{"hidden_act": "swiglu", "tie_word_embeddings": false, "doc_mask": true, "train_tokens": 387800000}
Each number is 128 + 32 x the weight over its row's rms, rounded and kept within 0 to 255. Layers, rows and columns count from 0. Numbers have three digits each. The size before them is the row's rms in percent of the matrix's.

# layer 12 attention value, 128x256, rms 0.0508, rows 0-127, columns 64-95
100:088137182149117146102175090157130140131084088075080203160125136153081124143086153137125051201141
102:112153123193075108149154154065091188152111117153141063188072133102123146139128143132127127131152
099:099115188194135125106124142115173090125146124161180122147162097125115182109195087182080089173109
098:124115171134201117073161101122127146132173166176148112108127084065126103107165074124118176195111
091:148137160116170180114100153111102175094186136128121135160100205118122179184166114153113147109127
102:081136172172166107131149120073104102095137113123149140181131141161142127130040170166106157136174
097:137117128098104158141107133124153164167094098108183109167131135159138122057138085162098092107152
104:179129165155112135115153082117117134128077109170088157179084144204107137105154106159158065122126
101:141136132119124108111173077175146114149098170113140146110114162038089187138084132105111168177190
093:101089114126119139172138077069167128134141150153150113142107104076107138150131132153168178111112
096:100117122175198097109131152125132120127127129120153208151126152144122109123188157043138146142084
095:110104092075170152150151080093144111059112132163172129137104130149128132070155185112128167166115
101:098112141160135118103142138106081067116068123049129157158148066145129122123080118121101142157156
092:147161143064105103087092136155170052122154116100167107161091164157121130157143141078139152060110
095:203149124106110104157110177075113202120141129081113122125131134132149123110169133084075149144153
100:099121084133113085151101111160075103124145096199127167124146125153129125135120101121173153087092
100:137102123146148127088139177151130109099115170094129106123130094114140101151124135145158155137122
103:165139142131078141061102158083156114209087147136114146149149154126141145111079181157134084160090
108:107101103088156108148152106118142126136142105123136099117163103150167148132115178147138138068117
103:137106156122072131106136105120095156187115168130129166126168190081133095162114158125098224156160
104:137135130153138105135116166116179180108082136077125090138121168136154133080135107177109125091191
103:149097143079077082137115096135141189080138117093092170104095182063133183153112076041132135109115
097:111150122111125143085076152112131132149198113134130171164133130177095152118142094146110150069102
096:142094145177097107129113073131146108071093088067154155085138083178102176105118112107141105119085
101:083138162105123100101155110117073164107143156129139106124066177171124117132155066158144099173115
096:132143083088102127168102199177128147201103138076109083087136168159132106128138087140124130149179
104:128114122152154128138133190130146139062175141144080092137154153116150141153159094116119179170139
102:114122059130030145234137100166113079098159096126118165076157140086108084125125096160090137143049
107:046143105130155129144173116137106124129115157080155112169148114118132173072093100144115140069126
099:156132132140165142158096080147123096082115126175164158147129139162094131082092126167097150132057
105:134149092056123108172149109111087092132133122103116095108093128120099162087110068224108154169143
101:097131160119071164105178113139115142099058177156149133113141146142131118145098171146135099125138
098:112116169162123131132141081185134199146139135160107096110159069139139183145137167166145060153110
102:128103147164115139128111212123137138120144098128167145162128129138110106119099177031100145127163
099:123133102094120135113145123146164233132132110137030182163100115091120154114105083160117093161163
099:146141145135090130073095152132161099133117110150189170138135143170091120115131129113174150094108
098:116100163106103129071061113163114125110155136109109114152122136101135135085109115169133135130191
096:085130129075158119127118124142101178207114110112125104122155128073109114182183149116160107116107
097:108149132149157107194104194131100139145128101162097101124089194116154150160123121153159162106098
102:131112158189110117167116106128120153118215076135086079089134097128138162112166135118140178084082
101:149138160126094140152171157085101163150131154135137105098180112159101183112101137090129136123054
099:164107119147119127175162203125153122152112114101196090085120084164143129120183133141111128138130
101:140142105109093116153092131097175158111079116146129142140125167110130156201083175123123195090150
103:169126086113215113138114162111121188134140137200134116071129084183123188129111088133111134161115
097:139133146085182109087158188142151132135139105138145028127182117139161083130172159107138167157132
108:112097154097149094143094145159149066099104123165137122157165154100175149170131103093169132129138
103:154111134171153141104121142164098124090171109091136123155127079106131126136113025174129086107114
100:090147151150168168196141138157120099096111113113119122147081160104159119124101109121122158173131
104:135109117109173099094099154142096074025159164166064167116148112109121124155195145132124132118184
096:097120119144146125145158139114149193183075144145104151161135172115093075177187085125135135162082
102:133143107116166110113101130089120098139150108067142131132131091135125127119123108162097100168108
097:079133102088128129184156082130113073124115140146165099119142161117156148117159104105145143127012
099:115125165155096137085091155106095165179103126148140101127091096133087106075139148196130153169159
110:099143096070158099086134140095106149092095091136191167080148136126149162128078135169119147132129
102:097110142157117136149053193068069116079147111147127153146117067169152120100138095136095112194106
100:115165077128083151144118168149145107106142137104154168106101162187150096154129133119107185142122
105:092133111140124133146133195132138155189110093069144117096117134112121158086179126118112107155136
094:121121104128120106082140177078081179103119109121108139105127197122170162180159117041129083152159
103:097118093069119146095092153140144153169116105130166128108116107167137148159162145082144146141143
096:112145151079116175152157136153116097139132125153094221200101120144128121183147075164138109122170
101:110116151167026144085115138130121152128081137169074105106186114126125155099114128106123097150160
097:154126173173090170107178158119137101103078114108146081138157136164130095161106100108132133061082
098:114154115123145136096128102166133130114161179086109073190096171118099147135086108133161087092075
105:115139126163158121102012157166142039130135101131147122120093103138120125116188157142149181102162
098:199119117123094162123117162177094107181111120126115178172147186125126089112141123171101147080151
103:135128117095166109150067103078084170084117167114181140127158063147131129174143128128104131155154
099:180120164164073134132160144130079140173085098147104131111127184146113095193168123167117162139183
095:101110107126112142122098072152153093091180071134156065049151102140153097138181159144178207130136
102:131130106160121162102113140165167106165180062187127133157152130195142167146110172132148151157095
103:157092080187149129151061100085108146156216130139122149118107057182087117118087139118143134157169
094:195144134120084104124068139064117077113127134079142153150103169154176078091152093089071148123154
099:151095170158146109181140124170118173126133127199144116155143099135127219065112096145131113088084
097:124130146123166126149180150156130053137128141144150108143145183161156141138097137151110100100083
094:106139112110117158096122072149153098142067157124072195148115139107128133117111101106116088040087
100:085102133107137152108117155096098110122142140188170113129156053165160165107121150131159117141078
091:113108160140092101159117133185128149186107112167128148175097179136113108138151124131132113163162
101:192116135125137087122175185140101152131123074108116087093160142133167101133129149154096137144127
102:143141143171169144146073176142170132165117135083140182154092143138100130132160178117106150078167
095:109120133206103146111120141091181130163138113173174132125101134128102071149114182096099137143153
096:115119164119081144169154112149074140169133147119176145165107153071162109100086163070105098182101
099:090111089128096078161093119131127134129127152138058105120113114073082126089094188091163092133055
101:135105124100140100116114079111104157172150147137134108162143148072107136134100165114123106129181
095:147147115167091151120152155154145093129093097178175123154135151119149099085158099101110148155141
102:135108119098116127128153166131124161125138146113141104138164182075160153156085131094104148125112
096:146151151122145143205095143136143132083122168076144118097117127125149181122119098160124140072056
110:092103164082118104182139119132113127103141127126157130168121113165110103141185167114092153169201
108:100106132088113147104102102104125154097133163095105152093110101186144094134102105096125148103102
105:104128141107096160083158088156159125088097068117183171108108103132138118164135138113096146141087
104:137116127134138132086177145080110130156191130177123147140149134190130096148129167047153154121119
101:108104137077163114130147095141126170137188093159200135114131115085146099161129104110118119139150
096:113127089090174148139111136127087152188137123153106122148112134121145181095115145087099112086164
108:072133119172154163093104107105173103124153112158153087055105109090139097068146140067129110146144
107:168120148085137120131061161148150111102139174123146112096072073155146109160185172101131145085152
098:146155113144120107130106081165084165127151145114131132098111117146170070108158093104145167149152
099:071117156164148092119071162157157108134116126150150110130123159159169140083113200141106149127082
097:114131102179091139129096125162137203103112085153095153165106070086130127052108117138134121144174
103:102114190100109134085094089111164093140103107173093131134092164105143102120102156139162158142126
106:146105091206173138138142165156118095113193106151139147133137127146124081108128144099160120112119
099:161138100118059114122155152079157141119161107114160161134128149104155110185136124125149213163111
102:105115121100119096151098138076101200102109066104169104122145165153097140160133148135118070168162
103:203107148164110100080196110162161145071171135146091121161087110140139113097118061143150137168159
105:135124118063083082153138087104124092133117136096148117168090074108111111160078127119165139102115
099:124111143143124122044144096150072114148109083117116126194171112103171124156068118082149144103116
104:084126125147086100103054098150142166155171178074080110128161144127151104128167077051117155153124
104:136115107104125115098175148099184160118043179195105166147116111139095157180143157084122112086122
091:078134098116138131124062107145063169073155179067154137092154149089132139134161136144130111141108
101:166135187109067107119156056141142094116155123076171120129088116115135066115202103142177177118106
094:112116095158163172140129146104124127159156115101144092119149108116143148126109102087092069154193
103:149152125200119124101106134169142160054174158110110101122109112130099087121153154161170142121090
096:124165115135118131167119103155162119117123128116124096167154159153147172150107086118095101111074
093:122119110159122135176152149135123177148073081066103079163149153063149092159084175173125073142161
094:084134066164126112110140101125132094141138165130174131138149049109142171148165150137142187135109
100:106109165125191107121111084161092121169148150106093119118131174167153146126176171119136137097208
102:151147091117105130173055091102176140149113172123114149175118146095152133133148203221101114140162
100:200126158179158136189139159192169107062145133083058155120135179102087147170101093122151114130144
100:163092113133181088128142070160077106090164130207144152143140104133155101154125133014160109134123
100:050153123068161131108175132094145064156103121185129153154107159093099145082141123053105150084119
094:151139183098101079141093093117159142165085123064094145119140059147122143065147188140126141147151
102:126158115138145124135130175105099123110154090106082114152111072163100121137169060168143084091160
098:126101144161137116123094106143096170143054191119122128159150142149098089124092183130160121118134
096:145126139141096172121074122099117139105172134141163119104111134108144133164115063163116126115160
100:116138161111156134125145099097138112198074081106140137090152124153147067062113124162154100153191
090:156161160103149162134082129110150165088092171088115134113108169169105093107101056110131087088173
102:106123133122124149166180064123167156155145142098121090168117114068160139129115194105144096161178
105:131128160114121156140084134140123116158122100066143197095152203117132115081124101154081081119122
099:142138148088098154118118152095150156069095124131113052128165108081119123114134137150112134155122
095:130137127140125127182149136070166121164120170187161097115135122169150090183092099200135103138137
103:128119081144096131084129131159149147145096089167143095103200113102140109072121163128101115138091